{"num_hidden_layers": 8, "hidden_size": 256, "num_attention_heads": 8, "num_key_value_heads": 8, "head_dim": 32, "intermediate_size": 704, "vocab_size": 2048, "hidden_act": "swiglu", "norm": "rmsnorm", "norm_place": "pre", "norm_eps": 1e-05, "positions": "rope", "rope_theta": 1000000.0, "rope_fraction": 1.0, "qk_norm": false, "attn_scale": 0.177, "bias": "none", "tie_word_embeddings": true, "parallel_block": false, "init": "uniform", "init_std_qkv": 0.04, "init_std_o": 0.0, "init_std_up": 0.04, "init_std_down": 0.0, "optimizer": "adamw", "learning_rate": 0.000885, "beta1": 0.9, "beta2": 0.99, "weight_decay": 0.22, "lr_head": 0.00474, "max_grad_norm": 1.0, "warmup_steps": 254, "schedule": "wsd", "decay_fraction": 0.258, "decay_shape": "linear", "final_lr_fraction": 0.0, "batch_tokens": 16384, "max_seq_len": 512, "doc_mask": true, "train_tokens": 188700000, "max_steps": 11518, "dataset": "wikipedia_en"}
Each number is 128 + 24 x the weight over its row's rms, rounded and kept within 0 to 255. Layers, rows and columns count from 0. Numbers have three digits each. The size before them is the row's rms in percent of the matrix's.

# gate: layer 2 MLP gate, 704x256, rms 0.0609, rows 418-434, columns 0-127
# up: layer 2 MLP up, 704x256, rms 0.0587, rows 418-433, columns 0-127
# down: layer 2 MLP down (transposed), 704x256, rms 0.0573, rows 418-433, columns 0-127
gate418 090:154092117132165103126123138134189172084153166140120136119100097130129130126119132129163166088136106149106107100131127060148130110128131135097126100149073162124179162136144150092094167099101116105120118141147180083134093127186159132120162124106089168108148117114170162116105109137118128136155133138133132141121105116144129150109127109139139110093097081121176096134143120112161114135118
up418 092:129140106113177137135134091108153106140100127124131114153095098114123096172118125157163083119096091153143111108113125153093109156130132136130102152157129129155140144112163088142124136126109118155129146132110142137141143116090117168152105130165096137152143148169120130083140111217089140125141122107123120112147126155109170080159102140109162143149129092157099161138159113121084154149141
down418 097:135130119125133128145105158151131095130089127101136122121104122160113090136096085111159157084126105146132147117129106105127135122161128134118147146095140135151130108165171153150094066163132126147127168116120132148142143123125149124113134117123170134127145197127109157120160122105049113142161108122154102162105120089116100144122103147112141118128091134111139130138093105133131109147117
gate419 098:138134152133145130153137116135155100135114109103113133144122110167194154134090148081134119128138135134113149094115134115156146118104139133089106147126144152139142110128109101125093108120064088083105091141144097144146137157159159106106126124099150115162130076129112139164108140155157141156120114136116139108102144108120119102096121126081167114164156164098145149122097123147145155067113
up419 096:133128101137154165117167120145135121170142109131175109140143131125161133145099115147136089101096122173139092151136086082104140189124126113112137136124172121122126135079182178137157163175143129131132178118142163115170130125136142173121128151161110139117126182117127123127121117100162115089129149104127084110200132120117151104137148118150108179091136122090087154134139088124125114131165
down419 101:119154123128099126162156118135098140131101129189138108091162156141114105173112122164136108131116103118136116162160141118135160153120097126144091123131154104104134126112157148133171186133150141115116153095115159138114129134132121137153126124156101153111124139094182153125153115118112093089154146140070081096179114166126121118157069159115125142088107113158109174163110119136105151162130
gate420 092:109178098115165165096125102131136149108125129120150119168137117107139150149151103139123115069157108178150159128126138131154118122156184113129165106133124157140127133171091169143134102157124117111098090114136126128156186119148132150151121176107137071163099128130117085125130124125138082138154128151126140147130164139199134137120076124177116144092195098122113133137150116087118154109166
up420 093:140172137134144145158161118158097115161121083161089089160135155113139137117121112168125128146131141125155119164073139109098079125090136110112145101129116151117102127099121148115131147166127155109124150140159119151124123124146123152130174113116130142173172113124170148124123142127111123156120078145112127136147129105134091136144111122150098083148120154160160122113139112124161139131139
down420 094:101132154104144131083138117102139171143116117130126125137125107077133105107172121139096132130181166100110132109088182105136136115118155128155167121210147106133098145124143148109106124158152087127125126153130137136157127138135147159110130119134180070131103148134129095095113103135103096120137151142135136145113132117108132105112100124155040133113096167118117086147084122098126133141096
gate421 098:200124145162117161140107098117117120149102130146150105166166133137144119129146127136150105158118170089150109140166117135099128140108090159099109146149145082121145124099126126094180138129105093148126097101153073148133108091155110106135153091095139100090096102117125143159121149132091141129083137140174139206123118104154128087123101167137099107090189119160130111097124082123129114107121
up421 102:126075157125156166161089165070076078128115132135111111118107147153147135102115136121158101097110153089150151146160142146136111119083136119107128142174174134122122102140105079143126106117095097115133116159140113128141106130157134113123103104096156086119108083117112106147112140152121135138132144133145098096156132114120150109119123107171092133154115120108155127117100131120185132119095
down421 100:114139109104144153120125172117122149127132138206114113127128117157141162096144133159126111100120121114128140086138123161172155117071121104119128126126120112096093138118103087119119107169141109185133133147147140102143121097153149154145124104089142093107141120132136137121079125136115111116137138120138148129140111129120155074122162124153112152141135102111140079088124151142150133129130
gate422 094:157149159117122111124140117152119106103143142145103125142155140158144136134108134170102143159121145167140154112112104131147123086088086134122144102112190147122125128168125150124138110161099111077129159152127135154145130097153148146124126145130109121127153179141105141108123129133139124099142173124147119080114130139143078125096102081129148125093122125143195144096121134112163157156062
up422 092:097143103119136137146174123157109110115110143092090124150124105133131082153098138124117113123141132088119139131101131113121123101126138129153139154125105187099142124107174152159139106118133147111120135117135123114119161131121082131140101128142126100153096134072144118122123138137146088135122136142133181116180127131124156160117168161150162120163159153114082142175124094128096114162100
down422 099:170135117116120114133120101121113135105136134137098138133157129119141126128087161183103094155120124100160156157136133130131114117089119160134145081139139092127145113147099135095137119130100130106109160147130114128099150113107131157155131120117135121145133174136115124112129170150136148082099082101094120080144123139122111087134139135157140134112116167145181112155145131169147139116093
gate423 093:130140129105116134117077115108073127116162113111139131159160142184150116111095105098143134136149137132121113130119148127089100106112096130106145108103108115152132093166119140145130102088101161080133118094097123151133103096150154102131081136136113128190149117112154144107136137096076125097138123111131154182140128086150129095124115150099152145105134191142137126155091138102135087143155
up423 095:106139117157098163161153115121137142132072127095092105123122099130084118106131138122129086143102137107117171143161124140135109118106148119136132150135175162139147108075121104109152096154134108135142154140147150146129143104127086089106145102103168118122118109070101174160139135156173090125134116149089140135164107121145123143114151114141123119125168094084159146149166099126137157168145
down423 100:099129144118123150154173132139137133102102128178120167092112106112108108126150161139125148137113164123107155103146132127125124107132160130181119150139140116141099119085090126106131142113141124126159145162187125145117129092120099066123114123100141157137118123087112132169139168140174118158128118147122159152137138099124107158133139147154147107123067103102196147168148120146106154146148
gate424 104:141097140142109173102119136120101157097116118140108132149189104072154140107114091118159089141078154102158152138118110100130105108096116104096114135117156122091150109133124132110122111128092110131145119135114159109133079201143092120128130118180143136151167113144131113104133113138117179159096119127127090176137166186119142123151110092152120124081106119077164104120159096111122150140131
up424 104:140080123158125080123122133142143137149128132114133156096108128142136114146105136119126134111117133144134115132145100113137157088095170159115169101119160173196130138168178149182134138112175104105159114144147154125149146122111147178177097119187147107165140121119146104121153139146127112083108134128117067096144189120137110142092121140120118170179124115097124177161148091105125113111153
down424 103:133143137118122129130121146136128126116083104170156111101097130140127139107113100125113133125108180128131120133116113097101106086128139161143106107127139129134211119128134126166162119125156113112108121160113148154106157105131114170149105134134114099117096075149086101144096110166120139152155129094115162164127156136181110147154088088181121167114092129128078120153152157109104120118119
gate425 100:122110158156112142137119103141132125153141150153123150133129113120107133139145120110114142104124104128134188098086140146175114139138076109142137181123104106138112166134119135139160120111124128055172104156133127120171162126122143095153142123101117156108126093167167125118141102151095145076121145148124148096144112140116174144141090104128140173111122121053146134144127182122157084127077
up425 100:129125114136121124143165152141131186151116140141113140141153156133128127090135144115140093120067079121110160138147153121118079144147108069133112121137119086136161157133137123131114142111113154095110159174143115123123132066123121150124113129108145113138151097108129153144132135178139141151123155156127117126131135116192122152111086146092150130144094111140129132120103152154143115128132
down425 100:137121123123074153147132120145133180133125127095133141140131141140130155109136152136164097121104083162141155076110121118145097132142105120106149135117118142150127163118138117159100131116120136108171147161133103107148184096147145091133165083114138156136096142118153159099197102120091173095153154136158147116141113109157136132106096127096123159136138121082147142126128181151154118108174
gate426 093:126145122147110131138155125125156140130084079102137122103098133133156123115125074126170113163082137133122107121135128144125124138091151154121086135172125165132136143148167088155112123122112133151144098135118068152095125122103112113169163134124147145119158125150126103090141119133130140139113103171128154202138138120105141157166119125124114115119114179140122169113135114133148177136117
up426 092:086083121144121078159129127092146136176101112109154115107093111138164134132144119114113128103065083113100094107146112087118164153124136122124132134136116190116127166122125131145073148143112128133157089105098142137141129098095126137115132124100156159125140182159113148109134131160117142176089142089175129125191124141072135162111137101070170140123137145144119151130092092158158157124115
down426 095:107139126094103091163147150123122109140156112115134130122165118143108117160126154120122143145143109138128054080143149089146159152142152096101147103146143186166113100128113092131154138112141152125109112105172136111139136141114106136122150118132168113068149139141118199128139123143130136113120173112142114145166140136103128108136142140107125166109151129115147143152131120123139130146156
gate427 095:093166113154152136153094119106092084087077119098167150101085139115155139114142084133143160152103126111129103127136124147104146148136162113074144120158155115150100123141143110129107136137102140165118128165127146108168116140141128151111122134123151118129154117148144157162160136113151149146125123096130152131136110099116091127085114106092154135145131147147121142109095113079154126119109
up427 095:164108151124134153130150137135149153144121145124137143121107126158154134119141159167100125079115202154151142109123105124110124133085135124106139158164100141121107118121170076119100154140137115159149179121154138125157151105120121139150085139126141130116164119147141159088119132100146135151109122067125121162143171169077121085132081128159094082115101116160131183133113117121114130151150
down427 097:131195104126147135129159163123108114125107138178148155127123129119117113128165088087140135098123115122084098135160129155144140098138148122133122094132176130113161141152139116091165115102117165140106130152129178115102134134131140151114170146101117163099139102134147128127174136108166148132114145130068119138164075116154128175107172156133173122130185146148147169082101113138172133102116
gate428 107:158098149105136074160123094129108102100157074113105119125171141176169128101140121100125166146112167119140093143119122111144145100125124082146115123172112160120148143134129135137141070113103130175146154164142135099120121132111167162135141101135128121119096114148146139128142159104151102152163178133136110138072141088152122099108137129104109167110139151138137152119157120132196131133117
up428 108:181157162103170156150153122143120101158152125117105134130118109163168130150126107101080107119158149147135141154136165104159144098130128118127111150110138139122116151128167164126114109082099136118113121102142175138098146145150126127127136130170099172118108134096174105128167140121150115134157127155144112145139150149161141178131101153089085131083104138079144125094136154138114143116162
down428 105:139112145124134152150128112077137131127160137121131174132114148099151146167189128159163127158107167103068122091125158137145149146139143091130085082122131090102129116131123094101132162155122147133120098135140126104148089130136134132171119101134121130131112104159120136113125107153126137110116150135159089100141132147098129131103135128166143136131171133157095176169153147157085090108142
gate429 102:079140173126117095138112133133142148137129137116144179128135126166114145140118122102153126128092084131154148134133101140116123109143169114120104095115130106120148111120141135113171129110134147152132189159058106149112168166112147172151123123169174116130172102145087120119128139077113176084152159122149158119125076124143139121147111123120128130145135112093125133103143159113103122180111
up429 100:150150075118126134103144090111097150131084097130152108123090136137105088091130142118143110127081180137156111137120142126131150194091127085121119121134139113146137097123128115127109143124118106099116119158133137081141158090141104133147159135132111104117111102117135092132142137137136094145118104147169123165145117133173154121142127115139099135101099090109125122123110087139124114115126
down429 102:171064074158135159081111127104112113138115118049133148110091136133181152102120152147127113135117171105140147093102160105131126161082108126108095152151139161153139132186141130147128110130131131101139111129122147153163118143132125104106145141109098137153139108145116106130094096146124106153109088133118087158133118124157107102120115141140166113107125121125073134150131128108124146162107
gate430 104:135115104132180146125112147156089144088145139112132139127166102183113114089139095065100098111146166117143099128135127100160128139128142099145153120133135136152133121110116131153123126116167127115179163084152115147119175164111101098125140098112169144096149155163117095148133147122131058158090135104105126155121114147102120108117130121147135134120135136074154135136132118078077117115076
up430 107:157149145107082145143152134125125144133159143122131161139115112105118150121107105108128171099135131129149115175124168118088144127133132131139138143110138121108120127129143130154090106103117150148178168116156123121094171122081121089175190084137157159141135152168102116120076121111139106100104139100132130171113138114094140122151073127191097158143152191115134118146128133099125152118105
down430 105:146140123142134115116138128168139109121161149094123120160077117127106131084172126148118144121139102149160090121124131120114161145131140129120170146142155153131164134149121129103093113122131092124156144140120113180152177153113084124150150103124139150134128114173088106154118082102120110121119121061150141137094157095127143132085120140169124139140160155089183121113142106069136136106136
gate431 104:149116147148139147129121103137120135162138126113153194102151129117118096112123090123145127126129074095122146125096129136140096139094127137166100167167148136101156105109102153156143149134123129083114105131152131132146139108094103094142112074173164147142121127144149147156138171105098141126118147118175146138139122139179137091133128111138158133129120105129123100132172126183098132122108
up431 102:132117185126153119178148109142146126150136144116150148099172164133101102132095156153143130072127152104116095131110090166123124147104156139126157114098092117122086120108134115119155099136107194120069093074140147137110104098129099119112139171099128134099148146165104134097121131131121121136093143098137160113137144113113140110158124103131097075184112133149123112099130112159127156152094
down431 103:128120127112135120144126148096112139143121105109156153131141092098064118162120127137140127132119102125080098137128133168115121097128124150177137138153077136163127148124179086173136118124147152120110114082160165146130126129151121121129141143119154143158143107114121130125135101128121163123125127133180165127132120083153139127183128109120146076133087115119112138124142113130101129133095
gate432 112:106106078158097094142120104132109162159135171123145115098127162140154151094112130129123124139155135156057149136127116145105133064149122103165134101094152136165127138103143141137132116115071126125119172141144051133113134127105118125139135132189157150113131125151135127098109128120136164128120121149106116127125139140150159149126099164107133120130143138112123148158146140155144197099142
up432 113:131155191084112136125075139152165158094133125130114161150122133132124116131119147133132154058128128150142137137076109108142169159063135181091128077150103132146168128115107148136138141173103082155128142115117126121146125091112117084108163145119111120117077102113160160134149109142112145094101168106123123112137127091123171113123142128114117131099102157140100164098119116124132099114133
down432 106:154146128137139119124150110123150174107142119100111171141083118131114141118119101143103142116151104152113118126093094102094175068066151133117092103158047126134172114111123130104130127105133129137141120151112146136171139088102141119091120077146199086113104066152125134131125122118049147133144134090121136074133162135106151162122126151144127136123118127175123139104134133134142143146135
gate433 103:120149144174153116173166125128113126134126132132100120134127099167164141073105072119117123122123130109102176123110151128144117122174089123118100151114152122135130096160137151105129123110136139121104106117135155130126097103154101159163109130142119154127136121128133090144123121162107126102116141141128103125141144133153103133103141106108131088082098130146156114142121113170137157113071
up433 102:125128144129128135123143161108074117139140137122097161086139150119097135121132116125096133122134118135141138135165135110136139135118155075120200115147142101119114150160095079139159131125127104155122156121106141100136135178138133113145091132123170094147127142123146131158125121124114092149130132116128118187164133116128122163116122099132090200169167110128110094103144136153131136152117
down433 100:132102127113107106143116130129124147160087130112137123126092129125147127141093140086133128131115085138124120125095113173128130134098139119114168116120142160096142144102098100116120131100144118112132139129155124127134125164131162080175110117165185163134122157111124156087162119129135119112143130090153111101136130114105125136155098115084078192115152153122100097159113083153143130147128
gate434 101:171110087152138154107136095098117128122094136119098156130108151160139084143124107154163130105132131109126125100164152148124116159141156158166130106103150122082151128160198100131133130102102112125102101139136112109120141145096132126099153136092128140144123081098126148094162135131122104138134153130146136155115152147154169144137132132134138133112123087096140152132179113127159085122088